Part of a small language model's weights.
Size: width 96, 3 heads of 32, MLP 384 squared ReLU, 1.69M parameters.
Architecture: no biases in attention or MLP, some layers without positions, local attention windows, gated attention, exclusive self-attention, capped logits.
Training: 119M tokens, 8158 steps.
Each number is 200 + 30 x the weight over its row's rms, rounded and kept within 0 to 999. Layers, rows and columns count from 0. The size before them is the row's rms in percent of the matrix's.

# layer 12 attention output, 96x96, rms 0.357, rows 29-95, columns 0-95
101,250,153,208,212,213,218,201,218,248,226,208,216,199,209,221,214,198,227,159,234,236,227,171,174,181,231,209,167,156,205,184,229,196,247,237,183,137,230,206,150,174,203,197,229,268,223,206,239,195,219,186,259,230,217,217,191,201,180,172,177,193,210,134,198,176,215,276,242,263,214,192,173,216,154,122,238,184,185,169,223,205,201,220,166,229,197,200,248,218,214,177,208,166,203,195,183
090,165,198,247,173,175,213,203,242,186,172,226,184,212,213,190,190,194,200,207,188,196,192,139,218,241,192,225,191,204,193,248,185,197,192,232,204,189,162,244,229,204,219,157,202,260,207,233,231,228,162,184,141,208,181,246,136,267,166,171,168,224,154,242,203,189,194,252,170,212,269,183,178,183,166,243,226,219,209,243,157,233,168,184,173,195,265,212,202,190,191,159,228,200,233,167,207
093,213,199,188,179,233,162,177,184,209,210,184,171,233,219,272,185,169,174,163,255,189,175,175,206,214,215,134,227,200,214,230,218,150,158,185,199,145,182,144,184,164,209,190,148,197,182,177,212,165,216,248,216,235,150,203,209,209,171,181,249,253,232,232,252,249,160,204,218,227,198,159,224,204,200,161,150,177,187,200,177,212,182,218,215,186,211,197,189,210,202,219,275,155,178,167,222
088,200,164,242,200,207,239,207,224,145,212,253,160,196,162,118,176,211,228,145,164,232,230,173,181,210,190,168,203,187,275,230,228,223,246,217,204,227,213,223,185,222,211,180,201,216,240,196,203,186,149,200,213,233,247,188,216,208,173,200,140,168,185,209,219,181,202,196,160,196,190,251,190,211,186,198,237,210,193,220,197,164,289,196,180,220,196,190,150,162,222,183,249,193,193,165,243
099,225,219,259,207,211,172,197,186,202,116,207,223,185,210,155,258,227,197,201,217,207,212,219,247,221,180,197,227,227,212,170,161,173,186,234,161,179,218,211,169,241,178,178,186,172,222,231,240,192,268,159,233,188,217,214,134,194,200,225,192,234,160,180,210,144,185,177,130,151,193,195,217,179,172,140,177,224,184,209,213,150,139,173,221,217,224,212,232,195,209,198,154,196,180,196,224
086,184,171,206,196,220,212,185,205,210,201,189,177,194,181,190,132,140,181,165,189,210,173,219,224,152,235,209,193,141,256,212,204,224,198,237,200,173,219,225,224,139,213,219,174,259,205,193,220,158,183,182,264,214,232,225,219,193,164,173,169,204,198,230,273,162,186,222,198,179,180,241,196,175,211,189,226,207,179,143,240,189,182,148,145,192,221,162,247,220,208,202,156,151,164,162,224
097,238,213,219,200,219,172,173,236,185,183,220,189,233,199,164,220,204,158,159,206,218,164,196,213,226,271,240,216,194,201,196,181,222,176,204,140,209,231,153,188,203,177,150,224,216,272,225,241,198,205,172,161,247,173,243,211,207,169,206,173,237,195,207,197,177,125,232,174,225,216,235,205,220,277,188,193,222,196,202,237,186,224,192,211,203,240,140,189,163,231,177,154,202,207,244,251
096,204,203,217,212,172,222,199,200,179,170,213,160,172,158,197,179,173,215,229,183,228,203,151,183,212,223,238,251,252,217,239,201,280,244,230,221,186,214,246,232,224,205,233,188,262,213,176,198,232,198,158,197,180,205,241,230,169,219,210,230,227,223,202,186,200,208,169,239,182,192,181,217,148,175,294,218,189,202,193,203,233,196,226,226,219,194,261,224,197,170,293,220,179,191,220,202
090,204,182,203,225,205,165,219,139,274,221,140,213,226,187,235,213,206,190,232,193,184,212,196,178,128,190,207,188,167,221,227,202,236,202,221,172,182,255,196,188,139,152,220,169,193,164,190,232,236,224,181,231,175,199,207,205,166,229,208,191,225,138,169,179,214,179,218,189,220,193,228,223,177,147,160,242,213,193,192,239,261,169,167,255,171,203,236,171,196,217,250,147,217,174,214,225
102,199,216,190,198,169,200,210,248,223,184,197,184,228,234,217,197,206,240,159,222,145,208,255,144,212,252,208,182,237,182,239,159,150,233,155,254,183,194,169,200,234,231,225,237,190,175,199,201,251,224,229,164,190,160,192,174,237,217,195,229,191,212,203,231,157,175,192,189,210,124,163,170,206,135,241,214,231,166,182,184,203,163,226,213,167,216,201,237,207,198,223,238,248,249,224,206
110,205,228,200,200,204,193,142,222,160,181,201,214,208,196,236,217,218,228,207,222,204,234,198,150,192,173,190,245,209,205,208,221,200,195,164,175,166,236,176,194,205,192,184,215,199,193,196,189,127,229,154,231,214,225,220,215,132,139,230,157,157,216,190,250,236,136,204,211,217,239,230,141,256,173,121,177,213,204,230,232,207,140,181,227,209,187,200,268,215,217,205,197,230,208,238,203
105,233,225,211,219,197,174,178,190,196,198,186,185,178,287,206,233,224,219,188,197,206,200,156,209,172,237,198,199,173,194,216,158,273,226,210,196,243,196,197,185,246,153,185,243,169,242,217,170,240,192,160,244,183,224,219,113,218,221,224,204,210,184,208,242,231,213,250,195,217,188,218,182,147,190,183,193,197,209,162,197,199,195,208,211,209,205,192,186,194,197,132,155,287,232,235,151
089,176,198,225,238,229,142,242,262,186,196,211,208,188,195,185,192,151,191,158,203,171,200,241,177,183,173,217,203,248,165,233,254,209,149,225,232,227,252,180,174,201,183,175,209,191,235,200,209,175,213,173,158,196,216,219,200,252,187,234,198,222,208,217,170,166,251,144,186,193,202,220,265,176,202,184,171,193,222,241,237,191,134,227,200,168,202,220,179,159,219,160,205,191,172,269,151
086,199,200,209,200,273,168,204,167,169,206,219,259,155,144,229,214,186,143,159,220,182,196,216,227,230,234,179,206,194,175,221,169,170,208,218,239,207,197,203,246,224,237,218,168,195,177,217,208,232,185,304,213,188,166,215,228,243,198,199,256,239,133,192,172,154,238,241,199,231,232,200,222,192,174,217,185,208,197,152,195,219,190,231,208,144,236,195,211,181,224,177,195,197,165,201,175
112,194,182,164,220,196,231,194,195,214,223,196,185,172,213,195,152,184,171,230,160,195,200,226,244,203,221,245,226,191,221,184,189,206,276,227,181,149,205,205,202,204,165,216,217,236,174,211,175,149,144,175,189,180,223,167,224,219,234,217,171,163,236,254,222,206,235,192,217,201,232,232,226,185,198,236,138,224,283,223,157,260,232,225,184,232,183,167,177,209,254,237,190,216,189,252,160
104,182,195,188,144,225,158,231,207,167,209,183,216,190,197,228,215,237,208,161,164,209,234,180,191,223,249,191,158,251,198,166,172,175,221,194,182,153,151,224,158,237,172,209,198,163,258,176,175,199,186,255,276,204,195,175,232,163,215,228,193,212,147,194,222,175,164,202,173,191,192,188,204,169,160,184,165,189,273,214,186,244,249,190,192,199,234,188,175,215,272,185,217,189,241,233,214
095,221,158,199,208,220,208,167,169,164,183,206,170,175,184,156,203,183,226,189,154,225,185,161,180,193,112,187,160,258,201,198,191,206,253,194,212,172,201,251,206,222,155,200,192,181,232,175,214,215,184,227,221,187,174,245,203,187,215,197,215,185,214,178,205,204,261,262,172,215,231,225,234,170,194,197,183,190,268,182,203,213,175,169,178,231,170,205,224,182,153,205,219,186,288,197,284
107,194,262,191,214,189,191,216,245,205,141,202,219,180,166,166,204,220,224,222,181,221,194,227,158,185,179,170,238,190,222,151,196,316,191,218,172,188,266,229,212,196,181,156,208,212,210,204,204,242,189,165,175,126,201,203,183,200,221,188,226,231,245,205,115,246,167,208,180,186,217,203,180,198,181,187,188,188,225,219,239,231,205,198,206,167,221,197,203,253,183,240,250,200,232,196,194
098,170,206,199,186,201,174,169,130,214,198,192,197,217,135,143,200,170,271,212,194,143,169,212,204,240,227,168,178,203,219,180,158,215,229,139,234,209,205,214,198,226,164,183,219,174,170,183,196,190,215,184,250,173,198,175,194,215,187,172,200,198,189,253,268,183,247,221,161,185,175,231,197,208,185,196,120,152,196,225,176,190,142,226,153,129,200,188,190,182,197,194,221,219,202,223,212
088,216,191,198,192,230,194,182,167,169,188,248,227,196,237,237,211,198,206,174,234,189,239,221,265,202,214,185,260,181,193,163,201,235,161,202,155,187,235,171,216,195,201,241,189,221,184,178,183,216,232,170,223,230,190,145,227,203,143,207,184,204,169,161,212,163,168,223,189,217,265,177,186,183,188,112,225,191,248,268,182,208,207,197,238,207,240,210,161,152,193,189,164,201,255,178,242
096,245,191,248,163,196,245,253,184,169,169,166,189,197,169,182,166,229,251,228,178,198,171,197,223,187,243,259,214,167,234,232,223,201,254,198,202,211,214,220,228,195,186,169,172,227,157,213,218,208,151,230,192,172,164,199,187,199,227,186,198,178,180,203,159,226,259,175,212,210,191,250,200,214,229,216,207,191,195,261,120,222,238,227,170,184,259,225,152,179,206,162,234,174,155,192,197
097,185,153,202,232,210,195,214,162,218,171,170,153,136,210,155,189,183,199,161,187,223,219,226,211,226,179,193,183,241,200,206,236,206,213,208,234,204,227,217,250,175,183,194,189,201,202,217,219,281,222,225,186,165,190,222,212,221,216,171,236,180,181,268,198,211,229,185,246,170,183,214,215,236,251,259,194,225,206,180,142,202,197,177,275,198,243,139,192,156,199,208,171,195,138,234,235
094,207,189,202,154,186,193,244,156,181,173,189,222,237,211,253,218,196,211,166,214,168,197,170,134,221,228,184,224,169,202,145,143,158,247,169,236,134,165,221,164,196,166,212,234,212,204,199,191,184,183,242,232,189,179,204,202,213,172,136,233,186,262,190,157,274,192,217,216,205,187,210,177,220,182,202,252,185,205,196,143,206,222,195,200,195,146,201,246,227,233,215,221,164,194,230,193
102,177,199,194,199,268,210,210,181,235,184,204,173,229,198,209,204,203,209,202,167,206,214,213,185,221,225,167,150,185,181,245,251,185,162,195,187,226,188,239,225,265,224,230,154,191,262,176,169,183,200,187,212,208,182,163,163,199,220,178,185,135,213,246,262,186,190,227,197,214,216,185,212,181,212,225,273,179,219,197,126,194,137,226,202,223,232,151,197,197,182,186,207,213,232,193,115
104,240,247,252,176,229,148,187,221,209,223,190,181,210,208,186,221,200,216,247,164,256,206,175,178,234,201,218,210,195,190,248,206,227,166,194,246,198,191,187,257,184,222,185,209,172,181,194,183,213,146,227,152,207,134,176,216,248,192,193,235,147,179,199,216,196,171,173,190,234,217,254,171,201,219,199,194,169,249,180,155,243,162,185,174,191,193,153,236,228,239,120,205,215,253,199,191
087,222,186,272,227,170,175,223,206,188,206,241,150,228,164,216,200,239,173,176,181,178,163,227,207,179,183,212,221,193,200,205,204,157,138,209,165,163,216,134,181,169,160,211,235,201,176,196,236,167,228,151,159,221,163,186,226,236,219,199,192,212,191,163,232,182,114,167,193,132,159,168,167,157,192,178,197,170,206,168,222,229,171,209,213,187,222,224,182,226,207,176,150,230,232,195,202
097,182,253,191,204,223,204,210,199,183,239,148,187,201,219,178,228,205,173,219,213,250,204,198,228,210,204,219,143,196,221,184,209,188,245,204,253,186,264,220,176,219,158,184,202,239,203,249,144,154,206,146,205,185,220,205,179,175,242,144,182,269,214,206,158,238,207,203,197,199,208,211,259,149,224,167,214,182,183,213,199,211,182,177,220,213,251,228,168,229,281,256,190,213,169,223,198
101,199,244,202,180,181,184,181,189,204,214,218,214,231,197,149,155,175,165,166,242,205,198,219,199,226,185,227,175,171,204,216,224,182,205,203,190,244,278,217,182,182,226,174,189,208,217,199,179,162,179,204,211,257,213,172,221,171,214,267,183,157,154,238,223,162,162,122,202,222,182,217,154,181,236,170,290,159,242,223,188,232,152,178,209,205,222,200,260,207,215,206,202,219,162,219,210
085,132,186,230,168,178,210,172,183,195,167,225,179,187,166,270,267,156,220,249,204,200,166,222,219,182,177,215,213,238,168,213,217,247,220,213,199,218,172,203,243,189,215,170,194,228,192,198,171,179,228,149,189,162,221,226,157,239,232,159,200,253,226,237,228,203,155,179,223,191,197,199,234,195,201,270,161,197,215,199,172,171,185,211,152,174,167,193,231,143,181,219,231,229,221,145,183
090,230,239,198,246,221,178,217,199,211,189,181,181,172,169,185,163,133,237,177,182,186,271,160,228,204,195,212,210,231,232,127,192,256,185,190,215,198,205,185,198,206,182,229,185,219,222,147,230,245,230,223,239,208,153,203,182,188,137,232,202,192,172,202,205,154,207,217,199,166,198,237,156,258,171,174,233,217,238,225,215,179,162,202,203,210,190,214,150,149,139,198,206,250,215,174,229
105,224,196,162,228,185,247,188,213,219,184,140,224,267,266,174,195,163,228,187,225,198,190,190,206,179,196,173,185,218,149,255,228,227,217,195,168,159,203,245,164,166,168,222,230,240,176,245,231,226,228,132,197,190,176,197,248,176,211,220,172,171,185,219,177,136,170,176,216,128,184,207,172,220,227,195,169,186,164,240,237,197,225,182,205,221,181,156,225,229,192,183,189,228,195,233,204
094,211,188,213,214,194,235,197,203,208,124,185,197,156,205,198,182,216,147,199,192,165,230,174,261,233,190,173,169,170,198,226,189,128,248,234,206,210,182,198,183,194,193,206,230,231,200,193,192,203,265,190,225,211,211,208,207,186,217,171,210,247,182,186,239,168,186,254,213,258,212,109,228,162,194,173,170,189,173,240,236,229,156,187,248,144,255,179,194,176,173,196,167,174,192,180,199
109,142,237,155,193,233,198,257,196,202,170,222,208,220,173,179,196,196,199,199,226,215,189,186,189,226,186,214,171,181,176,201,166,156,134,144,137,234,161,155,144,190,220,226,193,205,160,171,172,227,221,224,172,225,189,217,172,205,154,194,188,208,186,179,217,210,205,183,212,256,219,161,190,214,233,197,215,129,255,209,239,220,203,159,216,225,211,117,177,219,205,231,159,164,161,185,217
076,186,199,184,161,169,214,202,213,195,173,255,225,181,202,208,180,206,183,231,223,255,206,243,212,172,216,174,254,204,238,208,246,240,223,202,249,197,206,227,171,153,192,156,208,236,175,157,218,252,198,193,199,195,200,230,149,215,152,183,178,205,134,219,213,231,217,213,171,210,198,210,203,214,174,191,208,173,245,218,252,224,140,231,133,187,227,223,162,158,245,177,219,226,127,167,182
096,177,259,180,218,185,212,202,201,163,187,212,228,180,212,148,264,238,241,245,211,167,166,257,180,202,178,236,158,198,234,177,199,148,183,193,247,187,251,187,207,202,181,175,239,221,195,221,159,148,256,158,152,208,174,218,235,221,152,145,199,226,169,224,133,215,229,207,193,195,200,183,211,190,206,188,214,234,201,266,204,193,215,236,231,168,205,239,211,225,227,220,237,188,168,198,217
088,218,198,195,239,270,237,237,205,171,218,225,132,213,187,218,188,175,188,195,196,203,195,166,166,160,230,108,172,256,229,211,216,238,230,193,189,153,242,198,221,194,182,220,196,255,234,184,252,210,174,226,163,197,148,254,192,190,199,136,188,227,223,238,183,225,196,225,189,196,206,214,232,232,222,198,222,207,165,197,231,232,216,194,238,203,186,122,226,223,171,198,212,184,234,189,187
080,296,190,199,229,177,190,208,152,142,174,180,219,201,159,220,226,223,159,203,215,256,193,176,193,180,182,191,181,222,171,185,172,229,192,152,168,191,272,196,158,233,200,187,188,189,241,175,200,220,192,185,192,182,186,242,172,261,176,242,207,235,212,185,211,252,175,246,134,232,191,186,246,170,185,218,189,205,201,185,237,198,175,193,230,189,130,192,228,192,214,257,189,208,214,237,183
106,201,251,249,217,224,197,214,175,220,194,253,233,186,186,205,201,136,172,208,201,223,185,253,191,160,183,199,250,164,178,165,215,221,173,178,175,192,182,239,193,210,141,185,168,172,226,177,211,189,205,166,205,169,210,161,203,134,208,198,197,231,168,197,190,203,228,181,186,216,184,234,202,208,175,196,142,212,228,168,224,178,233,261,242,244,179,253,203,196,199,166,288,177,228,227,133
109,223,237,173,171,238,198,185,184,207,161,163,185,216,178,220,224,200,219,207,225,171,169,200,184,233,180,248,170,232,178,199,158,225,208,201,202,296,171,168,195,261,175,191,158,170,211,250,210,209,227,174,255,154,229,208,131,245,203,234,191,207,226,213,213,187,274,170,208,182,165,164,213,232,213,169,175,206,193,184,193,209,225,276,227,184,237,194,184,181,191,185,247,171,194,200,165
107,169,196,231,203,181,186,214,232,230,186,171,186,190,175,162,177,163,213,189,226,194,151,189,190,239,130,183,212,204,188,196,173,163,230,219,201,150,208,154,232,207,221,191,229,191,230,216,207,242,199,217,173,170,230,216,172,212,239,250,213,221,146,234,166,167,253,180,289,221,187,167,202,155,128,209,151,239,198,199,181,220,134,242,218,208,232,199,225,201,211,212,200,216,141,222,195
095,198,211,237,248,162,213,225,222,200,177,167,198,139,221,154,189,214,228,263,217,193,206,204,141,201,172,151,167,213,206,236,231,181,197,161,210,189,211,200,185,199,240,224,241,187,146,164,238,218,180,219,155,182,195,194,203,193,193,221,212,184,200,184,133,209,259,227,192,201,191,227,215,173,211,258,203,293,175,190,232,195,237,191,158,250,172,229,193,206,158,184,243,193,242,241,191
112,178,152,227,205,200,168,251,202,167,194,229,194,245,211,212,206,188,207,204,193,236,265,201,163,203,215,219,213,206,189,184,165,118,140,224,145,264,193,181,217,182,179,128,206,135,217,218,206,200,223,211,169,224,191,170,221,173,206,196,193,219,205,116,184,198,201,186,188,196,223,187,192,201,199,137,220,203,243,209,210,229,228,171,152,237,170,273,190,204,179,206,194,148,186,211,193
100,238,244,220,190,213,168,152,198,175,187,179,179,231,184,203,220,219,214,247,188,210,151,211,267,192,206,219,208,251,195,193,200,248,171,234,208,217,218,229,221,197,179,218,183,201,200,232,250,193,200,144,206,217,180,181,199,214,236,242,209,161,154,187,228,112,180,165,237,210,209,246,216,153,247,214,230,206,154,186,155,198,174,197,257,223,213,175,128,173,208,229,157,209,209,178,240
088,244,215,182,209,192,156,180,188,228,193,188,202,179,223,211,225,185,156,227,170,190,190,172,183,198,184,225,236,183,210,182,237,193,195,201,146,279,179,216,197,224,186,173,175,163,214,229,207,210,180,206,219,227,254,208,223,233,216,249,207,249,218,246,218,225,208,166,242,237,150,176,215,214,257,245,175,243,190,165,237,197,257,141,199,184,170,216,228,222,192,137,271,237,197,245,196
114,195,199,164,161,211,194,167,221,155,190,237,208,210,197,177,181,147,237,155,194,191,202,201,181,169,196,190,194,199,177,194,223,174,197,193,158,218,245,218,187,176,218,187,223,185,168,161,240,190,178,272,177,245,152,174,202,184,223,200,205,187,157,229,162,168,173,173,145,178,217,222,166,223,211,160,257,224,149,218,260,190,192,233,205,161,117,123,194,199,178,196,260,197,195,221,207
085,243,187,163,140,195,196,243,212,144,250,186,188,179,146,197,204,191,245,210,216,214,253,209,197,233,179,235,194,247,211,241,205,240,209,178,202,181,185,166,227,186,227,202,184,170,187,185,194,227,234,214,200,152,218,158,252,180,224,224,185,128,154,161,123,181,233,170,233,164,191,243,189,179,220,232,215,215,247,231,220,199,193,208,154,213,207,225,183,199,216,203,217,185,202,187,122
094,168,165,176,254,226,174,199,218,188,186,178,152,190,237,237,194,207,191,228,205,188,163,213,233,194,134,199,172,221,229,169,215,140,178,167,236,189,230,164,218,147,145,176,196,149,188,215,168,199,258,205,224,214,201,176,244,201,228,189,208,225,187,199,241,170,208,218,234,136,154,216,272,177,212,213,209,184,178,240,196,240,155,139,233,172,232,198,202,194,229,221,190,187,150,207,205
097,157,192,240,187,227,148,168,212,220,186,169,218,211,177,170,182,212,161,160,203,148,203,195,175,193,227,217,182,261,215,173,175,196,176,165,201,239,202,233,170,215,237,199,181,170,242,198,169,289,252,176,231,126,249,235,219,223,210,205,205,171,185,170,195,206,240,225,174,169,232,204,224,220,128,195,230,176,173,220,215,148,190,194,220,142,210,148,204,176,231,186,219,194,202,179,187
110,192,211,210,211,152,202,173,203,199,182,188,205,231,211,249,224,203,196,234,207,195,155,210,213,253,196,172,178,242,244,215,198,230,231,262,254,204,275,232,235,242,213,185,183,240,271,223,180,188,189,156,227,212,243,232,194,299,229,212,176,240,226,213,166,201,198,182,189,187,201,195,175,167,208,208,266,232,141,173,188,175,208,213,238,184,199,196,244,200,174,184,203,221,169,199,216
112,218,179,190,147,181,192,207,218,201,170,193,191,187,195,210,230,163,199,183,201,195,177,210,226,162,214,197,146,181,253,216,226,198,173,205,188,165,198,153,213,144,205,217,154,221,171,179,180,128,203,199,209,210,162,153,239,214,220,216,176,263,221,175,290,199,201,177,207,206,233,162,208,202,225,208,219,153,192,260,204,227,183,201,220,173,187,191,168,226,195,234,196,93,148,163,200
112,133,186,180,188,235,221,183,204,190,199,205,216,223,165,163,238,182,170,218,195,222,245,138,212,208,209,234,259,244,182,184,238,175,197,262,230,259,230,258,200,255,248,134,213,223,215,230,186,176,183,203,143,193,225,225,163,217,223,197,219,196,186,260,145,159,168,210,199,225,227,191,185,205,179,178,186,200,197,214,173,194,166,153,164,228,208,189,180,195,205,215,230,241,184,182,158
112,148,239,232,183,200,167,197,171,169,160,200,230,206,206,205,220,176,194,183,221,183,193,203,212,217,185,226,179,229,226,197,217,228,162,156,193,224,177,203,170,201,218,216,189,164,198,216,164,235,254,232,180,211,187,254,243,202,169,158,144,176,175,225,224,237,142,225,122,168,192,187,204,254,242,226,268,226,230,241,246,166,203,186,261,211,243,171,248,188,212,207,223,197,227,211,235
097,193,233,220,184,181,228,231,136,206,206,179,187,174,234,178,208,182,208,152,193,154,187,247,181,216,198,231,211,204,197,129,162,176,219,192,198,191,198,241,238,124,162,205,237,248,145,187,163,183,220,241,216,182,196,233,221,150,212,137,200,224,210,204,132,217,251,207,225,170,182,226,153,195,203,193,194,183,213,182,219,218,169,221,209,167,182,225,192,237,212,216,266,197,160,177,148
089,203,213,168,213,210,189,196,191,196,149,220,230,224,243,183,195,208,249,218,198,161,171,178,171,195,190,217,185,168,277,215,168,191,235,242,208,177,195,199,146,148,217,219,235,162,149,173,207,183,234,213,199,194,203,242,157,220,205,162,182,217,216,196,184,209,235,260,204,232,169,201,188,169,143,133,251,173,149,234,185,154,144,215,187,202,176,219,204,254,198,240,237,175,173,168,180
089,192,212,184,208,216,212,182,218,194,216,224,212,181,208,200,217,231,171,204,199,240,178,216,239,230,236,211,184,183,181,220,213,198,175,236,178,184,194,186,179,242,181,219,248,255,183,220,265,255,162,194,146,148,205,211,140,237,221,193,220,227,223,268,173,172,266,185,225,176,226,124,202,188,190,224,185,184,143,233,192,229,167,107,185,233,224,191,175,215,224,226,197,198,190,215,168
094,175,232,183,188,190,155,210,182,234,248,215,182,185,155,215,193,205,204,215,142,184,201,143,213,160,206,230,196,208,235,163,190,190,208,182,178,200,190,191,184,197,201,121,204,157,215,188,161,177,192,235,206,196,247,154,190,190,240,179,199,180,162,217,174,198,124,147,198,232,164,182,145,244,203,216,187,231,221,205,197,166,226,197,221,161,120,203,247,200,180,144,218,230,221,166,145
090,181,190,191,163,194,193,180,222,187,179,199,154,220,188,153,172,214,194,215,195,226,189,212,209,190,237,208,173,220,156,195,151,203,231,184,253,166,227,211,138,171,238,264,213,144,244,171,200,184,178,182,253,186,247,205,259,207,210,276,187,167,212,269,254,171,249,195,239,229,167,207,227,195,162,231,158,204,195,187,210,203,244,199,169,226,221,176,220,191,201,233,169,161,179,218,203
097,165,191,199,197,226,212,163,217,188,206,192,156,125,189,213,166,210,230,175,213,245,196,219,202,207,196,241,187,200,239,208,177,203,235,186,244,209,210,151,192,229,218,173,207,186,205,226,217,203,187,274,254,142,169,201,200,189,236,208,202,163,158,161,187,246,182,264,210,198,178,183,147,221,154,236,188,162,249,199,162,215,152,190,204,166,178,211,260,203,211,140,235,198,243,216,155
085,217,169,214,166,198,231,200,198,154,171,207,190,157,188,213,201,144,172,218,200,206,223,211,161,235,165,205,229,138,270,228,167,211,213,116,206,197,180,211,171,194,206,169,208,134,170,169,177,221,218,178,212,181,222,186,219,229,181,197,221,170,198,212,236,228,229,200,243,162,147,221,180,210,218,298,159,197,174,225,192,183,226,189,210,170,187,249,194,161,171,217,170,220,192,140,212
119,218,197,213,197,240,196,166,159,203,192,168,160,248,207,194,200,205,195,243,219,210,201,224,172,207,214,200,214,166,226,168,210,196,166,158,197,209,182,153,212,156,181,214,159,200,153,214,198,215,210,200,188,181,200,244,211,195,148,135,200,198,134,167,207,144,236,209,229,192,200,251,210,209,243,147,215,192,199,224,133,212,180,133,210,236,188,187,166,187,244,195,174,235,103,166,231
098,189,186,200,247,217,190,171,218,186,240,170,213,164,175,221,198,230,169,216,268,172,187,183,200,214,167,193,189,145,185,151,198,175,201,159,232,241,209,208,182,227,215,177,153,177,230,148,207,164,215,194,196,183,204,244,238,193,181,226,228,172,229,195,213,198,194,210,172,193,210,167,209,217,129,214,144,234,149,134,206,184,159,143,277,192,241,191,201,163,175,155,192,216,152,228,218
105,190,161,195,172,190,227,178,214,193,195,227,198,205,200,179,226,156,219,188,217,221,115,206,181,224,229,235,207,176,162,188,183,184,265,231,199,198,213,171,179,225,197,206,189,204,212,197,235,190,205,262,200,189,188,215,182,244,209,178,164,261,146,232,184,211,234,212,253,245,182,176,237,216,189,222,203,272,192,235,240,180,196,221,205,233,220,173,151,175,225,141,251,115,199,203,163
093,215,241,203,156,210,211,208,173,254,225,213,183,210,216,184,173,195,183,262,251,210,230,193,198,214,193,236,175,260,206,170,197,175,164,238,172,190,170,232,191,224,156,166,179,151,184,153,235,228,232,178,196,237,150,186,229,131,146,194,231,209,185,180,148,173,149,204,189,210,233,172,206,202,175,166,160,197,185,187,227,163,187,170,200,237,186,234,247,202,177,198,243,196,152,241,249
107,179,246,212,170,223,213,167,213,225,176,211,240,233,198,162,265,184,127,205,173,229,187,260,226,182,186,199,201,181,218,191,195,181,165,205,250,164,202,149,177,177,201,174,197,213,199,205,179,165,215,236,200,187,127,148,172,169,240,189,235,201,159,176,188,183,209,164,169,171,190,190,165,204,189,224,227,148,228,226,184,191,117,204,205,166,159,223,229,173,245,198,235,191,260,185,205
098,196,208,164,204,154,213,217,140,273,201,210,177,178,166,184,186,194,216,193,208,251,192,200,221,229,174,139,175,205,229,186,191,210,200,187,145,144,194,187,190,148,195,196,205,266,125,202,199,203,190,174,173,162,208,230,247,165,198,210,165,149,207,160,180,177,148,173,203,183,192,220,219,208,197,245,251,203,208,185,195,300,190,190,218,219,189,220,214,231,182,149,193,223,175,223,198
092,214,215,206,167,177,161,217,193,166,177,132,223,155,205,193,154,200,249,202,186,193,187,209,208,178,238,176,198,178,253,178,268,259,168,217,214,232,229,152,170,207,195,256,234,240,199,198,187,202,158,169,190,194,265,229,254,239,219,209,209,162,171,230,217,209,212,180,168,167,186,200,181,163,182,187,209,253,188,206,156,211,202,213,169,197,165,209,152,220,137,231,185,230,174,241,164
099,161,199,236,186,196,162,193,154,220,227,206,210,221,196,194,183,222,222,193,239,235,191,177,211,178,209,208,241,219,274,192,213,227,186,144,191,180,217,153,178,196,203,229,185,122,244,217,207,213,183,246,259,239,191,186,239,179,137,235,191,174,132,152,204,219,245,229,150,231,217,233,166,175,163,172,189,240,211,189,212,176,225,220,252,183,240,151,201,201,200,203,191,206,161,190,232